config.yaml
n_layer: 12
d_model: 320
n_head: 5
n_kv_head: 1
head_dim: 64
d_mlp: 640
vocab_size: 32000
activation: "swiglu"
norm: "rmsnorm"
norm_place: "pre"
norm_eps: 1e-06
positions: "rope"
rope_base: 10000.0
rope_fraction: 1.0
qk_norm: true
attn_scale: 0.125
bias: "qkv"
tie_embeddings: true
parallel_block: false
init: "orth"
init_std_qkv: 0.0356
init_std_o: 0.00727
init_std_up: 0.0356
init_std_down: 0.00514
optimizer: "adamw"
lr: 0.00178
beta1: 0.9
beta2: 0.95
weight_decay: 0.13
lr_head: 0.00833
warmup_steps: 483
schedule: "wsd"
decay_fraction: 0.341
decay_shape: "linear"
final_lr_fraction: 0.0
batch_tokens: 131072
seq_len: 256
doc_mask: true
train_tokens: 691000000
steps: 5272
dataset: "wikipedia_en"
Each number is 500 + 40 x the weight over its row's rms, rounded and kept within 0 to 999. Layers, rows and columns count from 0. Numbers have three digits each. The size before them is the row's rms in percent of the matrix's.

# layer 9 attention query, 320x320, rms 0.0855, rows 35-63,99-127,163-190,226-254,290-318, columns 240-319
100:488451585520506545505491531458490492465552456514422524530498537424500458549482492428481483513565581513505498460505559501507501467520478487480534471499460555522464568533525526516478511553570502437525537492467614510491471545517523494518553421
098:505483478396472500510513493475534438499456431503518573521546522472495520568532522502441589512513427489453426471533492473465500533503496417460548496479501481488424520484534491502531485460565528445558454552489560551449465478522404444513462498
098:447486407510475441524473493481483457522438493539536468523565499481522517448504509446530493467509484445455579526498479517578538548549496450515511525491563468484486525509470545469494515521420495541467495437547533487467485480530501539458520537
098:437474476520481499539512524517455465487478508452497472466443458492466480423553499572460569528497503530468527522495517470436487535584505507525478500469499477402531533537551451485551449474485590473589528462477465534504479499474485543548485525
105:578546525546517482458543507511566538551552488462512526527533535484496498544549523482450523496493479555465491557476495477501511471539484565527530534516462533535499516507519474552570533479468512532482427597534515525511512552527410510486536489
100:443523569473526520511518513472474522490440452537495428509539507407478499535488442515440539488498503561524550491571598571510536513522562466437479413478522484550523475503497491495517475511463487471523553453506454482547506557454490494498547536
110:481536499471480526479517518430507530409497502499512515532523567501468457555529497481512470494508585544505447521503535514512490510515506532480507512464481531461510461515502491526525547471509579492560572490506597442553516567564528489434526521
103:542533481551411471498496537422485407571454578485534484506583479517506488430501515485484488516514513440467523512533507507471488465434454520484483537433462459481521525558440551437475449517580515442517514425501503486530511472501501481510481543
108:504559461496456579423600471461518476466477481495435506571526457484482492492532484560508613486538576515492489479497490547464531521477457543453509436461473542534610489488534468528587490450498509507532489555521513472546481516583446444511520463
106:533456539497492453464473577495532472470530518623538529475531500499515461487486382469602413503524493526480545522536610517471443535503523486513533535483499494452462447539448492457439447476475588463552553439467531493539509503500534464525528517
104:415528505533517571504563503503542432432512534520507475506455515512403495525510448507568462558523478456526482469532556544489482510504536463470529554504477505566540530533497511483530498475521433533504601437479534461511479482527584478548515536
097:414592463549513475512537483516505468508501496579513457461495524497493492536511520468480500476455517443538432482495461446427498506497484518483506476445491466501514462487489504485515517488511506442530587466453437511480471434445448487541465537
103:530480412479516534531539490520403577423502551532524540572489527470466461482498466530511545541509499510575430472473564540498480498528477560558504462429490523560581468534507469532580510522477486519478496511497480518486519554593494443490482504
100:500505530471498547473558453504466515501462501544474522500502528466465499461460516507516545486491568456471449495474507459496461495524487524471525481638486465514545573516470453503569468481475553520582548432497580502482448484485498467472465517
091:476530465472516495518499479534514450500476557482523490587478516501516452542509478506591552515522473478493408527487528521554515474513498547522517516501446541537566528475525485477480534533466494550535544513466499434488531531435501499478523599
097:523514484463461512494520537414473557477496484541539526475466476503556480503508436596488514562590444477521547525484539507472513488463516482469458531440546451476518538527413573531479428485462555493463542438536476413552468484504540546564591505
137:512492583479523550479513417516479431570504576432490525620474537531453447486485498530500534562530524565484464459433476478489469541557489589485455494475504514501552553443502462494606485473447461507476466562480411554496473538496504502417443435
105:488520471512498514453575570422526494452465468466509515518541492454393490553579519545542486486533509450569384534593540509475465475506529515535492517530477513490547514521500439437476532469514517487511537490497481498532539503527610413536486501
099:583503499482529470513449473493579494544541482539518446478529471486554453450491430498495529485502451509440525514433487492536575529508483428521491527483498479492385460509479542501443489504505503523437511458475429455494469447486551519514500503
102:528452549415489513480552541458571588577489489494498516532630490509564467508472454468461498419478505491476571490526520584460519491514440431477527477434556519496481539519449486527543489485516518528483503501525553484505449572553421467487541432
098:395524491516516529437545508530509474462546523472497510487405503490468487530503518472547512493521490496557452426549567569506490502486532580548575446498477547558543493493609487498479532514492427507484513508398497501521506533535546447511504505
097:528535482458495584545482498467515532451534580453430458558505523491457476538496522539459514479481454482519430492518532506515556508530460514557474553496487529541577431462502419569564481478517425517412543567475498529550577538513512461495472474
110:500467540519564504465518529529515480484563530480588457479380585467463464426543542455593464508564492392393533431446471501540522535529502424491559526506491517499515499546469565486522455559526455505544506424413423451485486461530528508547525529
108:481578466450466504493513480483489528540487454457471462485535524489539515501507497456437465468500515454494468491473437530546475495520493498540487560498460477424412430476461524409442457483566545454505517475572470516519468510481522513455581546
098:456515523539580485530488496578469528439506484518556544536552522530453469570533540440522499521462497477545448505536512493448502563512455482510506449437528473540583530544503492444457579463495461479485487518445604541519502514540489462491445455
099:574491486538413523549563495490467541480467479551507433489449567495468448473378466454498550473488542506550478556461489511503538512524576487489495512546524485547540432492466492469537450541457516601434485518568477435494568515500493534404558513
115:530540517482470563470532513418462411458539481501468494601487502522500423540518485540437563554531510529575480551534512561424494508531544531501534445508425607484577478530492508514537502453530541507531525570466506540562503541540521518517409496
118:592535531471492525499530465464524457565466455484481501550625488599539537537466499484496476541539454482477499501450402576486483501457492507537495480488423517437530513516521499472591515414495526482487424490537569521493459518518414474393472420
107:523565451506500549504506467555494573513514578487453516517550455556507552530484519418433474505510500516470493462514476490540502491499439506528515431448543518440486472489483456497486487488472541497491453605560515572536521535546475581434554474
093:502490574480438490416472492515529542461502476522536501464500525498487455515555498512494476522477500513474420536444451523501447484504510481501545417470457503459475545458554607526508517499525495463567546506476473574496544419533471407386464501
087:443508469480536464535483509464489467488489506451504576514490493454499590447521542496537506432504464458520463576435571512418576468536456447479469479434488474420441450506478554472481500468566512520520432480503532536481493457506479484526495516
094:496434417465512506475443535531471474485538512551467561469434396477446488483453556505519434531509521519513446510455535518474538475497517452543492556480467487528484429544463495531517496503510464455503478540490517504447485565497502600447524503
098:487428420499468457576499484504578529476483455542466519487414417549500509533524450461497513440433526503472571514444477548525455476479474523500523553536491478482451503585441515542466498499491488471557490507538519458456520469497524531517543508
100:448467482588485510498523490453498500405517487494479467466545464497559557526496442417566471467527484428410510474439540497518546477454526519502453520511486556456460458483487520546465571512516425485516498489556512513526567402565444491555495532
100:440498508496526508515535451544526482439505518448592477485536572522479461559482556515541411539473475465486552518546474481529524522476540501548537518468448518489473493527581565520447516494569484464541497489485518502546555493520463508513483466
102:502566445519454507521495487516429464490482525538474445465526481499505541503535457461550512486420579459468552571524562509499494522458525442497497453447537417504542485434517519440503481517489480539495549458524507549391449478536493458414468557
098:522536478521584513546536548493486516492522535514522545499503563499484495476499541484528505501449519447451556503480515524542414530596561483537545456433565439473443471542545473421428563509496562501548515429453482483494456540446549550496507537
105:481442452540439519514490530459554466454502540495534522532503466526468501531463427498542481525554509407465529528560555442487462533513486418464487514491539458547455499487499445531527463494428495463456482518457488458472580470538484495504531555
107:457442472512492434565465397529427531457464524479563524438418488471504405450527479448523521490492491440471539449534467487483511470459440427506512508527487469502499390483527499533501454502491436567462495508438456547472526487541532542518502563
099:429467519530434462537482484550441534515429578551521523522478525493496495506516519456579435556496554462559442567526520493522488523474546576435445538507464489458533480506567495540513552532506518490480526447469533483426550507459466441477514539
113:471524487499504486525543535577497454568497484491456466469523496450465511507554506545478506448474531515548453446457495536540472541545528502492476428515539500501533567440478486495530417478480517419486572493506511533480498464545500444414472501
095:513498495500451568494461509493438535411544465497496461476468490494573537500483518560432503474499510464483542549498457517476472510479426509487486464452491477530541486483510576469499442528492616428569462519584561566439486441537489518543448459
104:510527530460498530452499502523534429502495483460440491559508399491425566538507461499496483524535462487476525583493505532533508496562512530444529522546457524475472462504450460506450430514503566461490535477459496472510551539534565445492505497
093:505567479506501499484523437543516561458580512546483520474588521486527500527488481469473451536483421479499477563500509505522484460487454547539541527478409504480447479467451520478448496471489524513487498571447545482465515499510476448480496477
099:473514518445507565482529471488493539504524591420529604461466555539548489466525513570567464471501427536531483415475483452505514506518516502461535489549507461562479490547525406532520470535486455483502579461488477468495516523520465488456522456
107:457552524442578518487540534511483461481559521499476500493481545492529451504497470472459506522508494502577517497483475441491469490475512527511526523475550528437551586544495534529519532451542511484504530545546530466485563513440427523429516416
098:492514527551545495461507585507493513464414605532492527490436499505461459560527531453544536527516498530463546517494578570470525489439461499495560559532367494512500526521572432489460498559591433520517494444534522550492519558500460475516483521
101:534525513539513517479423518557554495501484587587460456511504553403477452479477531502507497485487462533418467552474579510505533483524524549509547502538542416498515504505548539505460482486523497494463484473538457438539550578480510476549517575
091:490605531476423523562534485520449546508499467520477474493527522565517461468518476543418542427494557439453443512541509469518547532400434526484496444540405429493482534489481465557432446504513553508500517555519530525445533443496493472516460522
086:478461547555475489439502472500482461531520505495454531516561450568515479502482525525453470555510491457485377512524485495531433510452490558549477525510517507468542583485524495539541498596486514513480466548471464547456520543445519493464434480
094:477490509450566492588465551520459530455485497522469476504535487541523515506511487544426500521524383599426542510446449443511529546548488566437522580530533490543497498515506517574567563464527461477481507532515529421480517517428472454459473475
113:466519487490477439545498489497462482448444566589491502478514449494553516510442511560492474431584469448487466514537559497494473474520460504476508494521511492604485537471574464553455471519554431497475503463443438532490509480509548497496524525
096:568515476464469496505555547476510494510456484465551499472382543546515524507489547589570551490483446462438514481509484496485520496517483450542583461501585465454491502475430409518449450516455510515493547455561471515449516438527514511466480481
103:459432577457483537536529577509451531527481566495429522518534473525498570457465436484520512547564510500525509506462516483527434470478499571541481488489469540477519576556448448530475513527537596471448507529494502463460539520529468512493533537
098:534474494532489506465531442410506526560489451544459531497477560539506620506439503459539440535499468459469453474564512548510522512518643456478545492441473540527551481413558461508475574482567491498522507482485519441503447517518486416508566558
097:531524549545516487500540519517471585480560439462511508482504486486441544490447494581465553520497424528509462515522489541521534436515582448451467482490530532559470489540507546510505485488462563554459564566508478504501491473480508486505495436
090:576460522503482468505506457473553484500449479519497506513502556482537551528431488506526505518506438430554537514443504473450491515508500558486522535517525590486420497529469525498446490512554458483586503428471501519443537457492460557498451508
097:426507470520426492450509455548549552514493530488482556513496449520546590526550475492509470478488582459518539487490488529471486577449514452522452523480452527429484575502538482450533513457515447564440508549476446560502522491519467452492539439
098:458418472488493498465498574541445479448475575512531477422435568444434450508606503522562521538450468522539524534540531489550467569551492548537517464539482536487497535591523475484551497501526519489508512490453508548551564586537546575586505534
099:476488472508544511462547558493508561520461454444455489498526489555500572477522557505507516470509469463573503520548541458543545475462559518464493456526547514451479442480508569485438488515503543509484467518525578485544494474502482537477571500
092:566511502457456497479513398529603460555519446454481498505520476551472507448475522501469504487473585509506475502379441493432505555493426443487459492512483531487490607543459489482540532477498506516465508480460468555495453428537512586496380499
101:521483549458450457483488519498489506583434523518524473519478450498489498459526480483487503529515512590564502510489503587467471530477608482436532520559395514485521512575459495479526487449471528506508461492555492528498500548565508509493422531
097:521488435565522522534506460533515568521492446601480549502492466475630516539492542433528452386466436477495516503526521479527543479465541507529506536439488512545519463434488516552535587547457429580504517594438467470517536512536447422518554452
124:535513533553459529457509481445512525559540454533515454564472486466480477538572531570512520531479529542500477492501461501473495507492489583520512449441464525468503527526493543520538478492529540513570533516495490508574476579518485409478471481
104:500513504556549486419489509609503579604499496585524459455464517516541496481466514525548494505480441502477502456456535523534515490480520458498486434503537470459448504527494464505432533498463486463515515515469413466485484535409476473578550495
102:558569578408614542494474514518492522498602532529480501493537513451474428448449457464534454555518535481503537439385424455430498455560570506422512528508547416502582497470498520539555482497499552528497510524437516499519446514549514472456517551
189:478440490537485489492469554508560497468535494543460513419478521487452492531474510461556376461517487464564490517534573552477530411538542471452526534542479555550496497507535485487489524533492446460520472439461497446534509441448523471535497545
102:474471502448505513482410480570429466549485476493499535462478551469472462452397434465519407515482521473507506497547522485502545461474545503470474561551511466471480418526558484488457480491486509514466546511444450481504516470546471444547560541
098:534483533539414542518517493522448549488497564512462552496468528478489536528588555495500467556524465475541490513560573478525466477554582464505489536491524526448431536520505475464490476529546493483442545504469445489437565486519533529563479625
096:466451488501530474534492511588527565521501512581472500449489422474527507539459488427547517533522543527499495534528529527460477487499560484472489527478546481509516484469510556467506518485468548533496486515448543452517493475488541510591503535
094:545477543456484482541485528595560511480516565542523528448446485439479463554524449469509454462558453497565500511557496464473494578550495499489505498499402550566464516527534459509514450489544523514519511510454527470535500456491565418592428524
108:503473576447448553440509539498490522504556485502508541570457465454503552530557502458523472601537495522559475557469555537545468516470531533494496481502433612497497471546500506547603450490541463502473479558480523450530462550591530480509509481
108:464494539591500454531504472536490498521500559508525581550488498527483459486462499552479464517492468481514490543536522501545511498531492480495501507497484426503508533449540515509442558519501390519484462454459488488479505480433550488463525502
094:395503511522412525509462440493498480442455481457445543521526497507511464526488451554515494499469550545487508475565487493430534527538495570502494465417519515528496467502516520525538601535548593447529478447461433443464473578518476473533506510
108:447495504503458458512620455494443589395521475493531475518514428535447497515529487474527526538473528472548522529512480458495540497433440564523466494442520471475548557502463519469450504488530454525493526523454554551478550509580496529494477455
098:516473534531489530541498559550460558466519458554492536460513538584417503532454525427476483548490467524560515551483463418473499499567570450464477555497529551445476497495518478521552541501477498489482489526499508497433528555561510470497458617
093:495528555522553482511505495470549528510510540442526464532537479493444473460467507589447519497549513461492465511473456574560398517511456526536522526537509503528531545472467531450475437535526470409470527408499467523519472484499567530525413440
090:502532468450506515504561513578469531540476385520543476456544517479494496432458459468477532441468498516479512505495498463477521515461519457500488480466440477529440467468475520483497492492434564504458478524468471497431426536538518490466533508
098:461433446517477444483492495542444532498538492541458581526484458532488503533391439466527516504533501524529395516478560596518491505492562539547486429516480519540517563546433449541539438528420481429472477510515494511483549647522557543431537478
110:545538480548502526542532529527523454508524446453453494552503491523501534565552552455477460466503501531498529524475485482539517561539525538548487485486478478481545518477523480479526481461518586579503479519466457478509389488538441483490481581
100:480484529482534491478480486478568470494456527536520510541486489433469414423542491574482467507575511550535498516569483509512475496563510556534546504437551528438554482515481483550501471542522534485525530490462462469546495544485511498506522514
098:524495513460464498468517504417517531542522447455513468525448493540458458471505467561519562481514421481501488489496476471532519503424537497496443506555534472463523448472475549499472418498452486471528502529575430523487533503426572554456527515
098:469487535493506495419510499498449522469498466509498479455422430529525517495468437448601519521458526507485515492560536519495512391536523482471498490534500516543504471508472454537511514520463445500490559572481474577505447508496487489530533508
097:456498451448480486508484480539484448551528491485529516479484532415499452478484426564567479480505502539506465477422466541466549563526534450561537518473449522584446491502494522507521491470454478482486515470524495506472530429489475486463537509
101:499534489441528547501521478451440561496493584481512447485531473459480504499476506551504470502547452494501504456594452480545538489486497475525510534531452576495532487555468443469506525476441545489450528521542529445477546518515538489517463476
098:557539570536530503507530536439499508519477457495474454506503503540567474550420505412456504519428465514496505517486447495507541438395519498468482496472581478519515491479517478517439497571489502529500439522498546466448463475506470512500497475
101:500558572525519450540463456534542501498486585568516486442510529544456542547521503514482500503462472511476486488472484461490507399420551538487473514616514468517465521539513449496464457498531509483428508417455434458537496491518515572541456511
100:492515534440510526437487518476502531483477460465516489561529550492524473528555493491495556526475540521477449548570512521460514519500551463476494423488516509521527460523499489577515453466518547447543452557531553563554491483536505472414557466
100:464477492436524558467480565456436505497500488495483512492530485542597534544585508493477516482505534532505504484525422495393524468533502506473475476517521532450474443457599571478517494488474506512529525569502593433519456483555523493488524471
095:500448484513465446491447503571543519504530496564498522433474460507452471505452508464518457467480511485475479515515593510463553475527545469455440535514449500502534518521462481484468523492543511503503517426487433429498506467552562524492455536
108:483487489471571490528411434542486461504497495509524468470478510552536497494502509424496486468522530533581506511453505507478470526477495505613535542512556468522553420507502491509495499527479500553456496531545529471498546536520507517532472453
102:544547464475494535510497455457521501525484441513440499564536504486559524517540477508461493496525427426399512425496411507489454506455526530505479406489486507454455475490530491526486525435545490490502505589474491532510417466500435465465438520
108:495532574485518481508475437482506553498499574530571506588498528486538508487480498469505518473533565476511516508569461557520529537491543511493576464479465482443449467527569550479486450513517520430584476486528502518539506517578529445542453500
101:517587520499481522483503501500483562611421514462468452559486435485528494518468521441511541521480540535511496438586475567418548476459469488455513484419491532494478517513529489519562561469478521524505542509561548543481417539482460430519543523
115:469463436462515476513460558530527484438559466574543488428509528439477476521407496490525431487528445478505472538467486497515491477536565515456552492461463527521503464570479493490448514523529486586540526431470522432495519416561510498570520566
131:448547453498549537442543471486488578565488495455477534582520435475531480491546477482508526538580530558553524497490426572575443533498512526547534539405538520474435515490579457535579491461441541488480388542563466502497490512585417552531492509
098:498482444480508552522441417537487484498467476523551499509491531461532465428481521541510458475455451502501490417570433515449548478479460514497520413474505479478548407440537484585457479513475535477431551528432460506481463475535480520531520521
118:519501544574490489560502542527474523467529633496499479503502567526467512454512497516533490551517556418570485547556508459522447485521540471479425534485523449483538445459537519495428508559458485491489557439489516489481578467508515507533508544
111:562508465427470514487549510550509519520467529506457542517543490508494540617580455560471571546518504589549515508505519447467473529531492538589535532575503480533515570434509487544536487501480582461483558536519503496519504514501517481477464488
099:589595450486480492466494478562538575493483532550562426473556503565514532529469532425499497475619464449526492485517519480487430527500557501493488530527526549492479533496532500527538484482489472465573455491481591432452443506481488391446460487
125:550537529442492556429515515483542495589494448475479494549470391505488602544590484516530531526499408543549467525470470541483482492470550508440552450387507530476513500519518459441564476491543534436519385529495486487500466539533508494495458458
102:449605490573524456574524436522486500492494548559526517470528484540538437563431530466424523479463500492492477498509438555528511457510525518520434457414513446532531488432417516518432541467503505511483508526496483478456461464475446437494474529
098:372556546488516486545570433482469546488458542481405519519471555506548441506519504553499547463545464530509445511572479534528546528535462500512447499445532458555550512474501543478459570538436420421499532473467490506443474507494460481553510452
152:414479486509509436464430507545526501391535523547483516450496482535443535550402508475574432492497463404479503513567615472496512475474537501469526498525489550553487484517476467461434595528488484548476478474454471439510562397492524542551476521
101:553507567471444502527566577530447523444517524557544509508466430548445495523476499452464523460521520541531528556509550431504541422506434466472517511539513482516593531560536428481522504549511541481552480499497545488515498570543540467523474528
160:441476476570510471555407567550522478427494558536537453408497457481399443455455466441590417452511523391490518558528561528530514499492509465470511531533512484519523497484484491500447535540478447492465520423483471448505576469488545512501518542
100:491552506494533536460474579545469626464524437498531512484541500436496412479478496449460557491494477543520500441484510567581554531475466469505491509465466427493492477533448520532527481541389586493492562518599517502504423481510497530509524452
102:489486477543505460506458439474421534491524537509392565568513441571535426506498460494519505544518490504454441451469482511483511510490525526483462455484456496475580492403487482533541483536451488480473497572529505526511566549479510532449471503
104:546496483461574449539458510565444462456477478455458505503508447542418509489532522552499496489462529497424451596496442481547503531578448540497473510503493462540516445508474485538525472513543442528476519544504564489554498514567529495504504509
100:430449491489506497572406476518574476378523510492495474452450520423478420449551495522561439442502522520529463450494524463474519485533521568500497456530565490652504497546441506580500485523483483526424537509438456446476522444492536505440533518
171:513447520539458460575477516505514533525484567581519458471456511496485506508479515479527460461483493406488458540528556503507472475442568465441554506534543463528391508524465485487452480556497401482554487369492535426494557476444550511554491590
125:482518564470472509420573451448482511540418478466514577544504507508552533431540488493512508535486575495501511512554488483546498508453457523590484530565464508452562552486532454505484455476521559493491558597529444503462442554555498520380500447
105:492486419547514504551465453555544442502521496522504474471500507476467549546497526432517397489545494496528482508443544516518562604527559541538543538461477489499522455451525521570488521448522475494484559423500575533488544461492493438434543518
104:458495473514444508534468470446493517460513468450533491514529500447458488549488499500532462530567422566513497483489511492486505469485536536538506490513529568505477497527497485570564465435526575521471499581498506493543570485516493552463449465
112:567538572475506499504522449511525580555450454511448535516552495460557477584493460492497558560463522555523499502500480554486559474474462485496512446488472476538497523495482482531501485494499575511540527531535555551557503564529462537505459459
109:536508515545476416563449543601580537503518492499520546452567485484506526521533495551461445494548515491504562515500565503513489462491541449481519579529552494590486519455464484495564489559503475566462501570478497445476483496526494481558519444
092:510496470541502466483509477467493501449548513513464560499516538433525468501580529438499525554524503487431489537486503544550452481542516489520489486475459439468529569525453563478432464523554433521566577477546564453470463523446512502454546558
104:557487564462506520496522509432510510516449488480464482570491515524536547506534489474526508507520483458514502492532541578419500521532556537502489490508459484459540433486497527494534467485564546453484432510509524527487504529532507480458504511
090:544479502481452446503432478551527486560533475474490558461526488478487556524420471461504454463436467482488485499398454480488527463473485426485486526482416473523474547517474521461468524471462481545458419436436487486444463439459468453491493461
107:522407529519490443495467547570520512512448455545525514477467491509491479532515493442524513584512565528497509614508523511466550500507562464478461568513502490492433497445571509530454497514470444513556463461519517481470545488480498473536538498
090:502479518510543432525543478480509522613408547524481573533538410492551515467504550552563524458451472524502522426448515534469512504490415456541494533447496537514489499409564540486531538544464487558486393456457478499469449456545514483388461505
103:499479590526519480480520459458569525528513503518540476497505556566510456449503521508480462513484510570455532458504504607532505509543414478498531466475460480476522459586528521494555433483489587450493480495587458496483502528492478451502534533
097:538500516459510547514508458484534481525491453579478490478524478467536448537508504468511540501561538550559476535504495565434428472440561547511497477503470465503486549539491443493530498497444536461559479467489540503473505528538473457465455474
104:512538510515468548484423541505522514546482435513455463456519491487557487562500510490507525525523559490529573587536503498527505484519530447449527512438491512515464491467517562501474552475548508476556548466500574430492498507566482503537480511
113:496455502450544542509521445491530457526517437482522527539510463546487528473498455511540506551518462463546497484478495494403505533452458574550500510457542436465492553535523513509573515444432549523503404540471509484471512507584449486538446501
089:541497500492577492514570443514539504557488472560555518536441455545519490539507476505501569532458472499575576506426516521463448537470507543519512516509546491519501518498513455552529491457478508515466460430451499534474465488529363528506452461
099:477538517479438539564593500451487494465517568534524431512427527495509520521509525504479519524513474525535534528530495530499436489509519547503482473496576505460546494552442510454496477548533536484502539451527494474510546472397547529512438568
102:541541454548529439521508509541513554555497441547483490488583536512572523606484545475424488487496494467534526510579452523512419457500509541531459497417575516552534454458485508496562493544388508561496493526519558497504475551447477488516468498
103:480486464462502534516548488484430426430513543506491507467426555474424430516459433454559520482470522486465451538431547453524508570483519535556503486514517411510488509569446468534479429446520478513452562420502440519527467515537487512500514555
094:501503452483525434523531463474440532506451581503523565546450545551525485485529489508540528544515453491474497488491497537538471491555496612475480486444537459467515475554501434539526542434512473545516492493476478511480487503530452461397473475
095:435479533579548477445534480521511504466518485565540484406459513541408506480454453507494465542478524466522462516495493467491568555448506406500474497467449467479485551569465490492416553450526451524500537537497397498453508511444450478545471488
096:403488483523520515504533452468470500493474461452541486529471429503502521495486578528489496475459536530535506486614488535505504573549464530532523465486599519534480512491457562587550469548508496472502476536523488539566560528493530493504542439
104:409508552513459432479532470491467504498519544484502477530511520510467505500517474488513481533449550537506487459496501508575544511480472492513465477418508482515557476500413430416483469478499518477450479472484553459496475534439470518444472503
093:495525549468536558430551573456493504400488499534520429526393495528445415499504519548562500497557475465534494586557504519494453461451531476480484456495537514532597435500479475465508508505523470449529495438486466495523510514547536468560514543
104:512518514517496461490436545491521470433514482502434420487535483525491503487486517516450440520509505462508494555483553503496541521479516458479463478587434486477413493457498569479508450510518484494517499420513521454524466493437573484458515479
095:525460499527514502518464498547550487564510461483531510442571501528509482472541493496507498525497527457472492466432480492534423449534470509472442512520393517458502536445549546458492429454503441527470526479524529443436479449518464475453507484
103:457457465522501481518486523485431445445507529496499517508478476513467472442480527539595504513523522509509438486583482537477444449537434553504418542500478413478570489502497445490428443492523536471507478472559498453481485455490498503441496590
101:431491437577528552517469468532488530542458493441477452499511454559485572498529548506526461457471440479487494486451506497508515495492541535501478512487531564535459501458478522480482522562505459557428535535506499483486424448445489410541501505
124:521489525554488472520452579510587415461537499518487479509520507437456484512485494530561475505559443477526535542509544503438458492518540450468473543500484560503514488492498496442518539568583556518519547452457481437570503520420562519567485530
100:505488543498518543539524480471525576572460486543460455481470480534528538509496520469447468487532554409521526493499514462454526454436563481475511522487565430485415525442483549480479470507447434490547529436545561526448464431492519486505475496
099:535514511523527470528476460559474553509517495504497631520523506521502494548538439477515558571517535495494503500488459493458479508567577539485472489498500533550512499484552498527569518537547483592487434582562487493489473467493440503447518511
101:530506521508514502520490522644528506539471502476472555500552520429522461561452505470495486531457424504535489510446513510490487514546524518529500552461459567572452486486528507489525559555448504489517532476560530514440439491491507448474477565
097:545530492508559542541532528475480521460472506490531535513494497526472460448498552507514577535542449476542460502510522482463500461503548522460492497468488533516487510503508491477500518441504544472453470586504465495446459489560526434493436496
103:553532499485527444495511445516518550613498462503483508504554475591552504499542492472449476492488518527462523469445406520533477519484470549563537450499508474507399514460486484541531473511499517519483467536558526534495501552563410544503509403
# layer 9 attention key, 64x320, rms 0.0786, rows 34-62, columns 240-319
111:472467523530462537491553569580536535449471473532487462511488520527415459530484474532495454520495479552497511510515590463511592528556514531511496471509570496506585530479494525493515428580503496505598569415510494524563531469482540414517468502
092:539454490534481511507516477439424501521548456585423528551521503515529490448519514533443475512497510483510527416482543457529499417456524425452499544520531466511483571512521466447471465535470517496495476437595438441420467529474465429461613487
093:567573478520428531480479524515471530497541468542506498525461477463452482502492426503507546548492474536500500494500523523540453523491516562482538517574524540501443546531534503585541529467552562499519473500499489468496582532507584475569495473
105:440517419563576509520473482522516444499453493494522475481518503461545487459535488512515511547483427462495504377520503448533503476502476428557525543500489545483443528448502488479422475475508460517495514534521503496446576469496446522508573496
102:515409492556498495499536524501494545429591542593491481451488530464456431400529442575497512477523464485448497447456586474452623555523557455530467474481469488515453499560523539491478391580471571551497488463480444493498527461468571543518521518
098:461577521454538531537548525541554530549523536503551513564491524508425424529474522565562531507523512541492516553523463496464437549579461498485456632469524537549515520495520519524567551474487534476503505516485553487448514502480451463530467488
095:480481483549557528500489522450452544518511541446490475531486480394545588486534539500503528572547567558499538508554542497518523458539614504436482504482513473520522459501538541512545497501581529498555517523489524506475496512473529473527500513
099:510545500517558509446557486432505495573496511413503593503483564520499497554477563512444482450517456500501455454578401519523447549454464547497461442513372492454417474520496484516479465464512527450574532516539571492585495511515506543530507423
094:498464545529464448540516556472550457558469478596523429544497526491484501549451509510462500548420484548488448511475498479432520521470551605450453500467445510530554424478511515550505508519511495513513498475555465472543501482554550489526432549
089:485577512513514484485506532433438441439485480470477427518401449498421524482543525553577562513462422491538510494537584510543648526540517455508531504537459536550543460501512536506583571433527446485496486501552569531553533511455540501502499494
100:512498504538530497526421563498610581468523446503476462478549548544569462516612514488474520465489460564462467404471446487494491513510502486540515453468455538558450539477535518551522499541542539494541428559486477511489495544465513519540511490
094:535505450496526524445514513412526517513473426531437475491492467542499467566467465509466544486476432477574493521479476487553497558451479488566489513483528555461444506489446501473538514476481529502501451472555509478492467554553497504465450503
091:475543464537485511460553460574620544505521453584513473468572471479524487427471531430474407499500524436477509578462509496488450545497487514505546517449472518527541487529456485533502465542527502568523512466448448489521456501552471520461499494
093:430470463468537514445507571541487493401537527532501464533481476544456560488405539501478534521441496505501458483473559491485557394479477565471540426448536503493487541505516482495460423535481564501505522546455527477570539433519540468496586476
099:525563574484471510490532426448501501508534528516511477515546499570475528527482517495499494517512483524538470522509455572492565494525429555421505495565492494527531488471570496510455483478544484469527552455461492522474493516461457488410438580
099:506471473566519547555556591442549443498437539492510474490492548504504420479496451502542496488575566446478502492474482498559505572490560482396500583534542513497500510568472488462478488574479517485500460409520576480483469453434526518507432542
095:576486502488566493459479516473523411429576452527503467459539489451478480516495489488431514516560529482430516500445504552525481506495535513553519470490558437450480453528523505478490455453474558533464450443389547432552471485529495468492552540
101:521473527542549520541470554480586466535452507507514478570534481448497555495466421548537522507595517468524490500457533461485444520548595492482539535538492558585423516482577457468480435516510429470453544476426455471566520504543511472550507569
102:464566545487455474547566515430515561504480589504450534544506490512473534541421572496432472540559535524612470535529499509564548539486497493547439501547539510483527500545473506445449448465520505432529535497537483477535531451473567565529430545
103:486402505440490475477481501563448504516522486525550470461457435524543465451465493530520508454459494519516474514529513529565597436482452444481544512466492496472476486475441494500494476521484474526554479503455508483496501465513494546520477485
098:560448472488513516520503609415499542448497534541532439524507520519499484518488448462481429451514470540464492466527482548542504500484436416468513466463501556510528452598514428591562507550473504508525441522557542466493451517585477529475544457
116:539512509443522566522494527535524531543418513495513460510439512501494521442566462434468517487539516485483548463438526540528524408482526513497560429530515499553455439517507496603460521516490455529556459477531436442560516534435451562501506570
100:514546463497524540529534432502505501493486502471500516478533544405524456492509503548485454497502449476542527452452472482515480520453435488574552589533447531495470459473471415534491465460488476506424431505480461589550511469497484549513489511
103:518465486447522511474443574554502496548512500508555484517484537417507495458494432498567442520534463450440541429509476529482432486525523434440574555578463521484483472472481509468551453499524483508521502424459407491512511542540525513543500515
111:471494560509396507471445522551471512438543519578429435428476473541447410494461516462430425525501561430488509494506487498588460484476457453536487516464508504494530484419440554428554502515516453530496522506509569506551535604577538539541537545
110:620499458489548457552442523557558521545515443525487535515540539521480455456489535426484484439458486453477499503515545533420477540575544513533531445537499466482448558505452514462463457545457501521517496533518496501505556443466529486481527513
089:516506501537581521517519457494436544504496425435577486494458515554474508471452556462471502488464483505572524490532506498519503499436545523545463535468509544503487474541548429476498580544463538553420496495530501519421551550510457455499483489
096:507565543508554478504465512490526510469564486515455520558534493554529508549496440522514528514450465503548455600535549480452525498480529501475556507479528509491530470551517581498556574453501478478568461481514509596539500505545463575496462490
094:512561516508521541485538508476553524559478430523420546520531482523463574588440506415459472530483439501539470458393498584596512418463490509490447508498510558570484506488435504532531526509422442549446454574498564479513507543517488516469503448